{
  "num_hidden_layers": 10,
  "hidden_size": 224,
  "num_attention_heads": 7,
  "num_key_value_heads": 7,
  "head_dim": 32,
  "intermediate_size": 448,
  "vocab_size": 1711,
  "hidden_act": "reglu",
  "norm": "rmsnorm",
  "norm_place": "pre",
  "norm_eps": 1e-05,
  "positions": "rope",
  "rope_theta": 10000.0,
  "rope_fraction": 1.0,
  "qk_norm": true,
  "attn_scale": 0.214,
  "bias": "none",
  "tie_word_embeddings": false,
  "parallel_block": false,
  "extras": ["capped logits"],
  "init": "uniform",
  "init_std_qkv": 0.0527,
  "init_std_o": 0.0,
  "init_std_up": 0.0527,
  "init_std_down": 0.0,
  "optimizer": "adamw",
  "learning_rate": 0.00168,
  "beta1": 0.95,
  "beta2": 0.99,
  "weight_decay": 0.23,
  "lr_head": 0.00946,
  "warmup_steps": 288,
  "schedule": "wsd",
  "decay_fraction": 1.0,
  "decay_shape": "linear",
  "final_lr_fraction": 0.0,
  "batch_tokens": 32768,
  "max_seq_len": 256,
  "doc_mask": false,
  "train_tokens": 192200000,
  "max_steps": 5866,
  "dataset": "wikipedia_en"
}
Each number is 500 + 50 x the weight over its row's rms, rounded and kept within 0 to 999. Layers, rows and columns count from 0. Numbers have three digits each. The size before them is the row's rms in percent of the matrix's.

# layer 7 MLP down (transposed), 448x224, rms 0.0581, rows 15-96, columns 112-167
097:482487537578485496512488405438447461507481383401566577486519511471502483448558480554571499612505480502481427568455523380482644479514440464494462541468450532501488509557
098:476383493549482421478543441516472517411555486458445541474425409473404500530556508458422475601475534351462373487529475508466559476480509537531556427499459467422514624600
094:565438539467455512450469535543497531511514553519458547486468509482495511558502583493511461486524518464516493469567473483451537461499515447500522459440570522486485474491
094:410552494498502548492598504617490540501505505545465541532490514569592532473537522478466391533458552559514472577549516543480482530462568483504517490496459506555467508506
102:514489477482573516537506512513467414507493549404523579571471540563396525570541474433524543457523487526499497533504480484486528497508496594434504501425467468555494443489
107:476535462388466488559527500555610499505510406586498494553494528568500509524461424470483399625449383541537472517535547444556513537412460559526477533454519504483393508557
109:508484474439428402483435370562530434482492547601479485462513495472514542451568512404510539555598484442508493391501417561552495516446528489527516491526559451466456507535
098:521506393470562481570510498530540523466497593543536592530562463492469404561428501479499523501596477482471433574507508412530475398468377527465519478579519496576500474480
112:437447479462481511529416552465431471556457498524459461531539427471484600498541577502567409506600543574499479531533508492548492547491586525588456594539540520447582466414
097:597552493471454449430420496472501507469509568482448517516447498416554592469592539523437412432446514564553434494484505462409541518477445481500497547456638416498484568452
103:462579460525452545525508526441568478502543541437489481511466534481528490514461515544453519474503428404487473548461441511448418531495477460560478444539381427478465614500
095:488471556500563484570541517493515582451496489459416538392511510493596473426682492483489537567490488469508463498527434495527428492426509488482574532477549485499421516483
097:482495470483500570555519523501441559410495484509532517480434382532415521528520558433421530464542613463518436472562496538422476531569527369523520479572460505501576460456
105:402449571527447362599557552604503482472515562555420509540499466533359428453407466555449545516478428543544447546580496510539524377445499401446502535520486517453441495511
108:415518512345510553490514364462507464526499464507526469529495428442565509502407488561482485555507503499539592448445506502549463522607467548484502482579509587442506579610
092:432544475447510511469433490524510486496547524513506511474434494475523497483600477546506614496507402522448516459498488508472531488507574428569505459459351485446441407458
104:522558507490469492485548467555453496551452494457467447514520369443672589517495519488398543507401560486583416498404507513394531430453533525577509531456506509533507488520
106:496476459482565549580529483597501511540426467562501482466492431480495445438509499440466457530467505559529492516527527483447510491442485467490511412487449496463480488429
104:498424479418486501489578541439558489449467391417606574497484536521527509503448418447551609534473511401485534491492559491456493506526529454533439560544554547596560521514
111:522477511438489551569577442544474435480447579454479535505494508448517509529539501513499428494486567487447572491512552488462530406461457512514446429440465492530516490502
106:564429471429481562471530453410475494455502441560497515528501522501546453495481444440471530459617540407551464444484543564612548508434476524457468478404499397509405498514
107:444463503531475515504490475500518508478548574456466588500536545561465535504491517539546531481448541479406533439593545526488421421501397444546486475570493442525476515509
099:567375441499553515470572439584520534496494539464501519541549545495486439473488438488558410480615474563605547473425525526557561570524461412503463404475559523407504562472
107:527464491594536547491597491539541498489509660524462522543527563458482428505474403531500539515613620606429553458536493500489427534453517538611426544474546463444484505527
100:504572491466395488509503430534530490504554511516471477530431469473579466530474514529497504524460507576567517421460471399438533485520525554528413627512410445509446566525
106:474492551562552455468446497466555432503540430528481504540525590393496545590403431488415479528457530444467510490462544500496493462526468498456499510506577489538430501498
100:427491422544446526643424496465553481465461507495559448435503462479510523533506530466515501523495552526491566526460529575427596449577530508476590525441512453479504527525
092:472498490535504502442476488476489499436466401354570471488485511457537585524439526506556422378452511611511535536445516464499483473486478610406486504446523511488524461422
100:451428434527443441532538568534528452504509440538474526501585518462434466550363538509493511514584464520595461483437420524526514472560649485624491488516537614456516456529
106:524552424478420463417496486472498514434533454569511526480536386371504508493540556457480551541532536512439553563485521550430452469581506582502570530470426561492517562548
103:358531561470479501478577483506590481490366473474450550453480497520552477436421446570522616571509471493494493493497436533502475519520458445552589568492541436546502503512
108:462421494556540526487541425462520517571536449603587595476572521501495476522521462433549468488579390534450528477589552497594486448482535501455569445453536532469461476512
110:488449524453468492456411578527555564505443483562411570435499468550486521449478491393496476464439471495477481571487531394574495398556566516424590548482643466445533473471
097:533661443368401466501441402491565568430530559559527492454537455512526452520446523447468459429506524514520443502505501472530397495548495544564517530520483449559513461518
102:489481523497559543412427595422496522398512545426552541514505520509440453544525502471469472515462526392450544483512523467603568422585530513531582549469487425464479566452
098:479525471531480530559452494524512473521499514561421534565522527491431597445511540515417540431565529488428515445580498477519546582586520520613484426568552474405526401534
101:571625494506399519533455527440547450521572619521449486532484481412500411488460492472547626487396462543504504563516551486499552465541504514478565493448520527522450536442
110:553523542459451456368528545457476549432559488424510527480493526524474476568494491531500534509516456484342521573496480488429540494534534476481515433435439488495516557445
106:507520459439464556536493510549512420504499428499569428561489502484562431479471535506417467426416478495528518357532613435353555540484591409528552492497537440518434468464
101:474499478454545429463493483463570436475537415447517494485536558425479463464492466527522482472523476580551513536557491521536439456445536492426413573472594522564620492574
102:516493555590500514548559512497513474459466586576485448510484454490613525565487462540509519522508539592499526453512479556457520509465433508428377490467544425536494522442
086:518472534490473504485514490473436445541492506563460544568488506604532477623475436465488439494559463469575484519490557501472475552556549526504452629536497561489480494533
106:434545525548464451497434583517538527350470487479475493520502580509509644488436520499498518434461562518472600443531487535469433470559500502442525518509496485507589473574
101:467494537554519487551511509403483501513493517493413517551531506490410484497451479479499544474468504450503518500498470509483593500405507492487513469525483469516414444567
098:483476557616529470544384443590493480491486473452572419489523611438406475527462408503403405433508445429360485570469514542500570446510560414527440475546552412526493472535
104:511463638452479578568445469499407498486553597489578542466448549451477493499549499544538552552492447496455401538490435504461587484466451542556490503545495473519466556411
095:523557388514547526503534502411561412446547422487629447548465526479536428520480545464544427517493438410502488501441447514468538520498519441440451507528492512545561528501
097:506480509480493537493514481530549536525450551482473471534548513538515579495430547409606587469522472571522527531381494391414589599432469480464564449561502501441496506460
100:529566448483597517427378489484409526582457510489580520508492514547463530412520498518427562491509559485490391499457465451570525549465460509499587514508500525519501513529
089:492543573524565491490505516531526459522498510584381452411433554522406517527552536482475540519495509600474485506439515489490498468513467491480506442460491519453480541447
094:489515503463466577481477512455484498462502542500502518507494538552682478521482513568582509517475498521597480574402443466489494517514489493526471616474521395507461441558
102:542489518511546496557526478423479559591493511492431416532517499510521525521475555499490497497522468530447497460574566422447510569494442457493507593402442551518519501464
098:528535536472458458408513540526402470545471465471413572425494490461465582470446426544482478520561442537548555427537564510502580504496464474517522584583525437509404462457
113:473474501509447427437511485471601566486464478495551587428475501523479507455569494621487459532535464563427529603467462450469517499528532538506487508457587593556585471475
101:449415549500416442588461531441515488457427494586433497520601431503480386561529473542475552500514519516483409550547546530506527549441418504534542539451618418490419497516
095:414517497371530554533466480461516416531506462558552535408551497510480592492479481493529516451497407520462560524596446451480502458436466470474498493534526507553459585541
105:468559469482480487519504420421546491496454395478555535447483462490448457496501416490494490467461509478451469550474478521582605521467432514446400548639475452552436470478
102:505584538600554546534505520496367510485510541445454547497491564457589458492475486513476451429393486433448509436491459489470442438542637575543576465526553526488507595553
099:519459486487545494486559513561474556506568541535487508533499526546502546484434411414566510604415445455557478440526497494533570419560532502468517538547450483481552561500
092:382502449433505512517494493522524527517556570489571506491524469519647519499474548537451527620453460497529531528512428519413515514417470496563512530478496553444449427515
101:479450451542549502416447593497520554539413535504497494538498505383428501438519488498560471535466471528543494485466507495474423435608539513404458605594569478395617526489
114:484442468492580534469542516585453478449565572546519526526622636567454409524477512483520507476484498499526510548456543537582474462428551503502578553498476447546490482397
096:550428451565528582471342458571458498472510534536423528525553476559689479467552494403519507466519484495528438456488489540527494505493546549537511558538472521529482493466
099:478386515545507488477533530509481427350495556581530524455514450548446463452486599434520539533474466583493458471523538535441526491464460463476402579490516547527552504418
099:419514442569520521560548474487472465522478524468515498534489523443484524421508512487501496587480553570582468505428453529507626594539493562505559482528565555448546559537
099:556535404498560522471507443486468398509444549603516495477486487439440506482463482364467547497417522486561555426484459611535461541490505486500577519503441516530531503534
105:563404522529453398503591603453511428473502489491490460460538497538534512559514534488471524440446539506452547524488551563585483520483451521425491380449536495553536490541
093:423418492471482497504399560475529568590475485436470419442499465455489437432498475528481508531521528542483363488377543592448434424510443537480457552577556520473511463409
085:494570500556435556505513591388517499434440517470520524516626528512556422563475419505420512535482538434494457498469532596403445552490528550464504540489545436474497548563
095:582460458531516536455493462483516508556454538464572488504415395461591478558579499553604467419394571581550531511560441619542537478485502459412439485496493516546430502565
104:512475535504543464484499611408471502487487562491451433506480541425452428415458437452426350453515459480404522521485536492643560408499443468425417488598454559509537550529
103:520583504408555545518455456497431413539477526525505487505565455545518510533433573502521491552578553549494482562516427492500381450545482531499459462486508538509499489540
097:477489476459477592444531561491489468510530571509516454472390521408483452501574430524467550570462543496503480538422487480469543420442442538470449519487382435521481496463
104:476478525445511506485487428525563539522531503465435441461496465524480461454489478467430495568506532493540532457526390444504590607499559471606520508551407468489470549598
096:520509402582506566545461495430451454455508572614548451492501517472560589501424504541571577522430450554543545569544540438489461491487447543462485553433460530553479483537
097:486410527584577416425496460512344497513519428501453464488540463450561512469457492465476385495450439576511494507498481444443538498510447489534505494541514615473590557507
100:525536412547503494445498452533563601477590469506462449454490549368489418529530475507472552548543450543501439450549478515462423552468563508640482535549549498477489607490
103:568533420468511512587558530492458599543518532506526603523514498548496551456486487541605545465448495518491583486606434512490552449514458484465507496532457577505462468444
092:562524524587566503475508495465506505489519459529515446515517464488241389553471497471502569493521466439487514439516587524448554624563449456511571491490470503500508515523
101:500483652544563445524411482493432433488509493356584483500469540418429529422509538473517472527524470426495527479410540489568533452650510471519547494474519585482454491521
095:448427597548475556567565518401524597468596468511453459497525497557427519423476506534511524457510477465447484600427469528446412560526502525532479508459477478496577532488
108:559512456474473508532455551583449487542547495606508539495474504506452502403546463610592505462501356464433526467448486492488520515575547458481486470538587524491566511446
# layer 7 MLP gate, 448x224, rms 0.071, rows 16-96, columns 112-167
096:448459430453437511506567525495461515555587528481509491534441516516456503436576472483551429430514485439469567477571522510468531431588509441484499620524518465433447417559
103:465441541486518510593509518524486562507422435458461502544469463564495539459505417481615489561490589526519507446587463531588504458579498492471548519427529526497589530514
092:437576535494458506558558567481512510450526518514590482510496551533537471450605490457471435554442462478483489478510487574462459518487518572525461440520556471528566541536
102:488488509568541535539466523587454518569513424489519438549583480442483624521555500633539440470416539554513534558476414561490517470522499497565552484542406467393499642439
107:452437574653538350581500464449507560493500458527525447510409562590423494526498554546448529464444512502519517505445483502513440519566469426516497566546573503557496512461
107:440436533550561476432511428518467660537457484465530441522460486433406457520553534521556455455502550484497586598529466480545489414444594426514509472470557504483480558385
095:458495535522530507487449544492427525540435540465448583500436503537486542413460506575437458560438451419449425480433484557510472521430514572494530517457540487388489559431
103:547433574494494511512394587562419581498387578494556494430447512510482506488545482491481458533473438532550562558574568472401524547469456441607508506565520433509451454480
100:563503529466538466575529441464428492579446527516512465562544422482351520540596481569446439471517500526525517469515421502500507539555567446516503481480543563539495463470
096:507504466599424454536499528463492526586480430497518530455442455458424547496573556556400573449459500436557452496644538555478590498545537450375421510526494500495378457421
096:554525477584438507456431472618460477546512464476495417424414465509530441525535531511558500491616516424462543499403556581509449525467551500501572469459488518402495453522
096:509558404501486496562457594473386430481497513488503477550527489603501463532529459444497519509538611432515514520533518551503509460489501478540536603518422433500511512523
102:537436487456472507402471460555547481529427504551511471426472517435470538519522459531416365477493415553519545484500551525594551528490447601498498508575498434473436613461
114:571524430597522443452506466513448523494586558546477443475535514496478511487495597527558506430496498487550570500566483442515547506464485477605591521483554495411480444412
093:470591516351509501608470494412543533396510518502398559409513552385477567565500489459525560438494488552477485463503417436490535480521473513564506480546493485512449500471
100:573458558453478520524438460424507534491481350419521438500468460509516403543584495469535456511461462425416507520499486572445490378559520407508565479557480359485419517489
102:474467474469472438526549486593580528457555507463500608466471468509545507502477450437453490542487433511515518523583552600531429487456539500510587454453441507574478502374
103:477487435496514498558505500463575611537484464505501431428513422495472538538576469507457464532507474570447496578523532627462421588454412598520515621371472471486542560404
104:475533537507503499500473447569368551508564379454509523535515509482446498485483464426545436569527503552462495467484514520539605396410540548475531510528449536480489510400
101:460454497507535340406496473465573331519521533528514530511516469514382450542510526546518565445543400599512464537459546537567504456463546521515482504419487513467487497456
103:506496498461554528510452552530503487563516496542433562417578464489489482501579509511539449469424485505474464523530605489618573417516473482638495503446487547442464495422
100:473489540526596491472475454473450465531486477409486556562513481448559499403540463592576504419421543518440577576560477423526513475489408517515544518495483441348566502585
105:480569438564511545437484523573459510553534508479524482489458557461496532530546541483440496482556486489495578499573467533569566532498454509636455454561520472535523477433
102:542510497481552572518474483518476497562526393508501538556485514503565535508557482506563496547512489468503521463615517498484444601545496529483566480462487480494493501469
106:469401490502510579487532558567487465459449536483479556553496453461492605468537453529430480469443433490484583501446419503524534536516543487590585520508444538542497485519
100:552392538468461425496472508477592479527379493553475582433534483491545496495521470556476554532427465533471448536465538521561482520526555548442520535489529517493556482547
095:517463460509460509385526496395459533584475450537585490505486430442474480498534435487488459443460454516541539471457487506541464526518463557527458539468599564490486496498
099:551531508545562452546519503572448620507502486382537597594578414411461484401458542455432408481424463574426476482452499543596509533495534529556457423476499490452462468505
104:543544600530575528545399502473455460522509405500585482477549476500555487513564495517433430478556453478516569481495507423531447515597539590483522501491503458461632493463
097:402436497493534521552484489481470562471435492456510484475490520477443434490568531430493451525482527405504476460507526468571537487407520543485512478413614523449507457462
108:666532560478440594469453465551548578532461476429484532452558401485544439491457545500469514523509503467464552564520356454500446480501471450490617471525486500444539495458
100:424424403425510448584521556462418515509491452524482528541540497430505473477509437611464572483469410559498510581531533538509558595566560433462539513440398498577522407511
096:552481492460608488512542451533510522608521488527488508554454549516498574526451439493485392509458482394439548509663432511563519450430575492510479465552509494448544515404
099:518472499472497581441430490571544542563411529461461541496436354415529596451543493471536480470493445463461584538500536525437537535481524410575480514545502511477476540489
101:496511459493438531505469458559536488480574560493564452423425489429427557482523468556483527478504454434573559568546526494451495417489557488478436618522530509539491518455
099:473414498498597484491497521524488522486494562426513521499567512443521614549514570461509554471504399589401435518486459556536411502489556557547473514444446417589428524515
108:514472470479478498502476483511512500447543523524527515563569572569513621417628452518546399485416418572488489517566565587559441461567527497532529433546502563536494516536
104:549408551581518423482463509541523538559510469423522492515425446421479498503570425523591478494416375587430648555401412389449478523499502458457523501529545515460523476451
099:489431528505493548450480471450470487446480542530491531463569456486460499456569474536520439528469531582505526562540467474461554489595478557557478532514595519443444531451
102:506527535526572502561536506458470526579479524393501505553562515518500611482599450460499551402557440404516544473534498520588558569520442457563528497511465536502489517576
089:500448475565391510531519507427594506498467459490507484479574546491517451473502412514551478523506441523417524493365540514508472557570607560321476597559545584580548557509
099:530551525462529608390397506566551530513477468460523568395516411488439528487473530568522491508497480620414437521482483567465520506556506451552581504488579530422521481443
100:598481438526457513570564464510453586460491473504482392489495498443512527559569474435471492493532452487488493439557502467500477429522555564566476541537493487441489547501
098:532532502459490529547522518523531561439530524406499487490378476548518504450498384493447413465418468505484488507450439475439464406452509419521458516513524511513530510535
101:454498441557590466571516499512446465481468358504499422414481504513544527567476448544576519499448443497487517508515556590523465402564476422518450492562560431529570545510
097:452514490506525519551498475578468596552472473437508552503571492548468466502581350456494500450470500410537622412480510525546436473429573496537513584377475572563460569498
096:501398451525552482537355529595548430479433423550548530533511458528511504480484534478508441520563448408456532570509483549502549499528498470516446524490565468530521502504
100:439529471479494473513449433606599679447605439463508482502571533469488496582537559516504410510570525499507527443520551448385483446443489531519405514502458518444423592529
092:509435497538511482502492546565469520472524423488518497495490391433537498478476505533525503589509519449424549504606509459467530512553401531462549546520492386445569461518
097:471438473477405564522465558490457455480525405512501483494484510568552473609486425471431471519538506578504463622422465560516436507514493413440459562518528499519467475517
102:491468439573545476520385432525454506540540492442424467523385404486510504431510511525465455493551523506460568588540431526461463494471577459513554631468547515454455451436
099:552477470548476557422400510528396526486438471543513539533496501497477469526529437523529462447531447500515512538517500522466549490608511491595484517528498497530457516465
105:517425462488538491439498468460526478625545492544520517458492464494376567457538476536404559511503493529540528554489463661552435497444578495487537497418505529488560481390
103:579492487552546489524533454555461480630473468411484433547502457456405572488532476540500391480489532520429479455527478445527552476459445499479487562538516474452511486518
101:548455494552474481507432513492583492473460533459505471450498503415449535577616497456511437427461478474529538404476499542487583517599514459626508444499602522395508524439
101:524459563557530528470490585482553539555558447513517441617439469459527581370524439556467519500476472519483544466556523511509511511501532483493412492499535514491611436437
103:500534508549540453458450537493453472564428526545511421588443396520527539483414494524523455490458496488533484505507503515507571485449527463574560513436550506547396392363
098:504607506507435497502545570527546538455584487454456465441435378465520530493588457561473505522416515450504569493530467522476503490453449482531565429492473501464642491360
096:621510518598446528467453553553544489526502551519435482505547415555511585532560400539497457546438436535500501603412506542485421552520560454416419527446481459563523517516
098:538440486529539542492387498502513480479483575460452487552530429437564454382662475458484481489469530466510475558506580405448497433636526541467472571551505415439543508532
104:531507454569413492520519512580503523550422430522484489485538491416414531494498436479484550407472412491496514580597508544481517477572466540522528484471464484461550521478
097:481460477548489492557424658446485456513483420425383554545509464509535442476475433496416525484601495557486407574464481499496601501493522394506411477488432458619652525567
101:534454497668512463503545509503496550463550515488506496395498448440408438464493421470555496489412492509498603538580535518489487471531498389483531468534504459529519518420
102:461516515532572459500443545410570492549486616414508509512431473466388501513565541541451549522522547420569478485494525523465497551501463410536499495437519435431535554377
099:488434456514489530513472465543565584509512372473445467426461511487464446543464551499461491463501497493429513528477469506511497445505419527497493518485409481513494490571
103:543483481531479466538502488508457470409557456452461557542400545517451450440616520593472506464517429395555554410610509571419521509461518497512442457484501452461458502501
098:557604521501549468534488636534528507538527454515443436547546548572418504518500453459427438488483432563542476374515512514528616505423472450465503502447508383547453531496
089:404594461505501516562583539505563463488490497446503509523492538564481440526443442539396530541543549461477502517501567553449616613504460416467525558489493485616602559544
099:612480509545513537518473492455515424576548475424495486439453370486483468499536506535568517522546562437540467462473522530512476502555436451534516581510507439486539458401
101:552525465518518463577474503464465423468476418477518573501501445510491590439564488547383439485479482514518537462477610538500457467467515546493459521517575391522621432414
103:511455404538518521458430556553495384547452520515525507445452456562468602492520465544487490534429438581468501629557524551474477495419518524464464511474478389528498423452
100:531531530478535509505428472487486506509498483420573366456600464445433533490489536524449542535456465457489493526533475535547441489615476558515472477478536483429470559445
104:480588501516480453520487483405558441631493514501512466530471468564479517443549590596380478485463534463551501635548524597428467484483512444537573516451488604494563425462
095:535514474517526442508377449514536511481433437414507532507485481413441499471567485533461398525481540484555485533540467428432512547519508531554469451476501514459535421409
095:501488455539491562490484443457492408562529475439498499499438446533500474388518475470580523547468506477499509573540408470555518519504487408451505575532505513565525483436
103:528489477457504536510569513503471516515446437547439448503471533411523462487652484454406402454475477414515513503465517503597485429368634513580599500526555466558482483465
105:462361492470564518462478578560479485545483507456392481545533530462465572439532534509437448405469465453440456482477491449547585478483471390534463635538512399505492474515
100:529541455459515390438534499530455543492482581479444477469503503512511499462427549447414514440570557490534508476560564511463479384521490432542545527536515485530550551478
100:529539452474570516609502563523444514501432484502393495481554486467449494589429601550508462547490514557534528522454571463513631442459536485462571478508512414419499428502
101:496534544485569469556557599624460571617464439469518521462521493507485558490569397475485516390491428363570548500547408519524485552587382464510593493492543460512511568462
109:498484566487472562511469511483469651578508496502484550449493512378446553449582480577469451566469516468485607512568448476411505521516568558515540408426417531510558512575
# layer 7 MLP up, 448x224, rms 0.0724, rows 16-96, columns 112-167
099:494448534482591506419587408372515463511552553589543525503502510567480516515399544517531527462407514608480532439478516462550463575542527530510464502541626496508524535425
100:491458481552566560496493463454432578534466557485462449547498520543485586451480444505566551489417481544495462470550478553561469488481491554517475542561491458511684621473
088:475462535523497541495437572489505478549526468517529440485516418452525515502432436531545536437496586431521599370393420462463459452529446586572477466551510418460467467482
103:543472534441432493468433478498536497462472510438468488497511438481461544492515582510501410424460537495433517485454549400409565544537510394553476527495573474508475496513
105:453437457462579499487447471547463493551480566455592429451522448483525464494478489533631529457534584432505553547579436479470471485596459314492505481428464438520525474522
113:490575499450468515496526521581435635488516454483520421579470572500500503571383487511480500392536506611499473596484493475532470495405464484514545516508556570588541448520
098:470525519560496484434559512424478448499514594481489531482328448508476524496481543505555623556483529512565500590420506534525495574484487549580609542469554543449482519506
104:466597522552528468623555509497451495465607497509564502484553534516436457539471467465559510518584517504505517464438473553531493456507440601520550486459535563524464494479
093:522499548552489483505552488577526368511441506527490517557563432504542428471467493445540520469414524465481492443509485504455494438490591527496517448531467449616480413598
099:488463593463500516520464483426467586426437544506477501460548417491524540484564503468563522567440470534505539439460469506518560480551469601536545447457536477508502426554
094:486447515556491527501417549535513471491536530427518460459482458490500513485439407540573481467551506524542549486470397534495551515590509484464440418525542547554508552571
093:532503531480437538525528511439395518530477524557412514516486568506507527472466545463490518499505488476497521475421539526531530467485486563538502511497525396509534592474
103:649482476442507533529455501444398441480455393479553449446500454533449460497578436443475546486502551505542513461461511433477515535589470480476538447483526471604585480473
107:548505446554515401566419534413519521421517521496533548522540531471575448544601537554502585487423566514566463568477535446465532412468472449508594579399436571455464493463
089:463545537614540539521563582442429504451550462492531417504549533654512560578466497454445486500424539449478484518458466501536477502428446440474471493490559461542492572520
103:560534468547596569512448498505547494522572438542521432483558490564498396427420559529518431467572556609544527449519525470575505541573415595412483539565526459530461425529
093:503518438474414493501481521473599487520527448414514502471458517514421459591479433525455500394422403470502497630425540494487501440526534580450460584481485494498547471484
109:548476491478552491465471490506532547587525522479472406433481438462495570515543541543507508530560583573494512509421426429434515438468467581569461507490585487526494491481
105:493515399436489502491448614581473439500495532447382528525492448542446507521533515441394480517523526519498465462455522475571475492426457558547655496569467534531465492474
100:487527485492565506433500479550538484458549475451442506435533480401533518494562518491492501505556587483461517401439461457445538425596496479511539552565516495460442477540
104:540597505454506512492468492468449497460555510525406554568559475582401514628559519423462549389528416442484609484516420462456447482495452577518575580482466469536489458549
100:534542510497596473519508561505543503494460501485385484469530496400469487522479503453422469452590478522495509522401481464477512379499549493496457508434513517529486496491
104:575486467421486500506595481410616534454510403573566460485507409469519541460579477490437543458451518429450590547451496504533444404542595500424543511517423419534526503548
099:387514471503531557516593477512563550581525482569514459440594562619516603455563423449521525415512469488498447600551495604497442553546472458468434519525482510484535563486
102:478436469539509521403531473508483547524537546499606528470590407475489502447503514576534502511478502442488555513480469454519464422451445428575398453395422513493492511360
094:537482502491426529465520473504551442508463490470549419445565472557548459496475487483514544400437422422523598503474385509595446448549461470424456521554492468465483528503
093:424440529479582491602500476457531559544541531535465491497431528542511382534549445421511450575517440438526450508506394499527533432464478508538579445520552567393451524467
098:457438426490623577467408479486517492453392521438396565513484410480479476463474539481569430481482568562580516512479478445429529456449500505531508557576487472536493443529
106:458552508467538513509442495527455544548447480469447468477461474653531488565506440454484529521494562539445460568457461474565528559594504428579532477558486457481529506498
095:513467477500468535500456499591478602507610527513578429576524546575551508552526482470523495446418403551428565509477540479454482491454500488499494418553508441470555493506
107:475519517503514503529362610551488471549555436464349597522409592571525506557569497509516540584392462480524480508595511456463480522463529479517505426527478569519546417498
101:540432544552457557443560471556513428491496591472538553404424466399514448421531499432507492578597578519536583496472600529458431563489473440544479504447501537397546478468
109:510482547435542521468531464547467482531451539565536425536593535552547491510432537432476519484508529490457531520572460474460537518402561514511523459480542486486473592455
108:500368477393488490508509473438481478432574505479496465506490532545436408597475529566547462453574526440403510498543510464481436435486425549444527458508404501558516375514
098:595534517512557531521489542515480475504485489464494510621481595515502448590514495415509542531497521538461502437490556570468495545501419417519568509504433596552469447496
099:392452555460538544506576489486486585474585517431488483472460514511536575405527504498519451575514415514474427584568370450497481455542504422500463467495467461456498455546
102:479552506555555522477525439530530583497426481534458504541515591514529584510443473589489510507522481544524485494518415438504567367509466492503457461522577497491523511453
105:466546452555547532538483505568475530465557476508484498474391455420507498438525498426487494546486505469480516465496480409579524457452552522593399437539466514468436603570
104:532512496502537533515456529572421519547435515539399502519474452473492424485450540459373538580493485488491464453513472525490550503525507446511561361460519475532488514523
101:549539630481489507486489550462513424490571487522525562524504479550487499448549559450573581432567578481459543422574546483509466507577494506454561605389489539501521479554
083:562501498495473544531526504521620552480489450487493466460507584514504511537525478591544493557474449509472513453432520499392565554523439462458535360440442546529521384535
104:557561534586501474512446446603537582627535459421556573577536422412370453506502511534484442451446495540475595510455544499540589472561538515547565481507516476399464542471
106:590501534471440515505537500597471445483548523531497482510476505567560511513542505535506524453552530460464467585545373478489554563532516534496596537489433494475554518439
095:554522519484587397475542504442578612501498495451518551437484434504504554472545604453500437563474589528568502551491528477463531456411491546482549574495436552450461519469
104:509607575515443515559428568515516476426415451507479578586505532494603492506451530524488604495512428485446444564436495499488468575502538575446467479546438549475502494573
100:480526548536467598463553452538390538574412482498451482373563482519566564492520507514478462506450547520539646502448535459554471513537481564457532533494537489441549589541
094:556533456442536478514441487483485587530500565424503574441476480569414433546531436535457499525468498446546504486508511444572564517503543570474576534460573502597460466474
094:547438394569526555491510481515466566458510449391451486492505439439518574524500499516527533477514520474516487496494517451457545437537493497513502467467480537461491443487
088:546522490455426604569475367448645535499514505495549564476530599500484501522479465460513571484512479508534404556432468496487425565503586528497474504453460589485506521656
091:592461476537483561519438464588453546412496583510573515564487472493462568499561478488468460406442551529571506615469550456575351511533536489466555414503622545456575473487
102:492629521547562463513494531550442530469535462460531522569391535509455415549514538495412539497623491387513500517503503483484537530571499396475481467478525533511452508482
100:522556655445450526537485498572383571616498504515473501513636541409488426541551466420539524492542520482429459477558567512494515577524424555502487498487461558545482489539
099:539439499512402491484536471528577579524466478540550526588529429444490448569408496446560469481534583492548579501618506431540473547460470429534566352440449521474408488437
104:600521473579628514457368459612442553520463534560523395500429591467492604474504533538512420458421576485473595429569515464479523448514470409522476448547507546502472533399
097:482581467700486468534510517586504530445563522526509436513535542445548467509559453593438474520528516548544503434409549569559511494601495529499493417489522468425538530511
104:519556542522501575477480461566417485473425566455465578481522521548582455537531587474579464563510565526521454437536495421491478489541495499495547436491442470492443540507
099:469553412483454560647519473485458492509529433531522532452503574471402529541482471483487508479569567591499463511525454450570502568419495513467504606501522474562414469510
105:534480489428458546512560505503482570435502561427505561425547427522530559522568451473448571504476528473503524434375536479478511567412458480461578452570403413564498562489
100:563428465526455550549514581476466481479446538547450506498536514553556429545490471525508487503493520480491447547482515589515407514531528483435435505433371525584491547588
111:447610487435505470546544567548548537400488448446474492505494585533499523553461441533515545419519508539449453517540542527516523490422424519553564433479468489576435518607
115:538500469505389580578455525521445452434508545502533502451510553503506467518523474563437554390557423477530471522574514526449552556505473605550511559553504519503474505504
094:495561498499524503516520394442452551501511491414471469535491477469513517531499512534434531440556603540504568471530515525442490421577458550379531491477523499485508533511
106:558514501462468542555482485515565491511543474432616562531552526462475562539543561512503500561512485562379506467408453469511488532491428593462497488493499576405448493484
107:519418514535569565456397515532515467503542485524488513483530469563586458498453574502445525396510529439502568473504378450475458530446434456493524453436488528437509513653
099:473422566557564450541573458434497532537427359465540576447501485490507536504419505542565547590473530476421535432514396493445525534493529461449457462506418426489523445487
098:552581510537459498499561470583414591497530450449599453573578520507499521543492493499492476466539481496476538456425546472496434493498561591500552511473426450578565468412
099:420515536474542499536523412568604554485558485567451470465486462538465558480600494534537516494540440549486501529495418471487476433544583486502471409491460546536462518575
085:536549548464489488502500390625452511553619491559495466526418480439479526497570556513524455495530485467602497533491489403492515472479478410483570477540530619491424474461
104:584540536541477423557506519498586501570519442476447579555388477509486448573400454533447470532576505547451481440421530418387470501454488571507469501483543465508523584398
105:509481497526509515428448458454540606545487553478462472581491512397484489527498509382558497486626537529547498478539532466351529490567495394599480506426580568513475521512
100:450478460431473438504508571433496434441527468600427571585404503482530491516514497572488577511441440464504483487559598546491499530462511538478540482484468437537551500539
092:487482508618513547505479515479517458387460518575480581444521424558419484439432532504478535501472540594467557507544549524521464451490473506570456454383524463530646446572
097:557491462466518556501543511517460485519537483481494495542473577359459541479467610507516436443453512443447435597550601600508466413479560484434589519455546523531525543404
107:522508473570500463510418498486469424503523442512492621612481494468514419422554482541444461485572557433543454487535439508536445515476552456532557482514485599440496387379
094:490641494436514556541505531550467461568501566473457482557442524527501389499554499536462515493500481350538470457449567457505543560443548538542483564457502425560434422466
101:546519559363559454563518457404456541474490422469498493450521408465466498494505501429562444584490524587392534523472542475496507500572447474505437547429386584484503455505
102:517472491392578409416380455443584541577475555458538445529572510458451491457509540445519505541529547583515527506486526543428516475425495415527523475426508480528512539518
100:528520532560523576441443550529495465552545463428509538429469528524430559468490515449499511608466434558560547489425410551578476538512605522529547559463510533395404378342
096:494517495559447484529570567451479479416532559481522441564440509622549487544467503505515461506495418527533462456517593534522504516423444506529502469481507569469484559480
111:562494367466549470512470464560585498540532530578517460443442484488426541493504546429476472443550485493517554434519460476542481557562519522524506563504488508528465509517
105:505502455473606494512509550424466491531477489477587544434567433588583487465415464568631482511609503548538519485483471544489499611542485484482446550429476524547528413536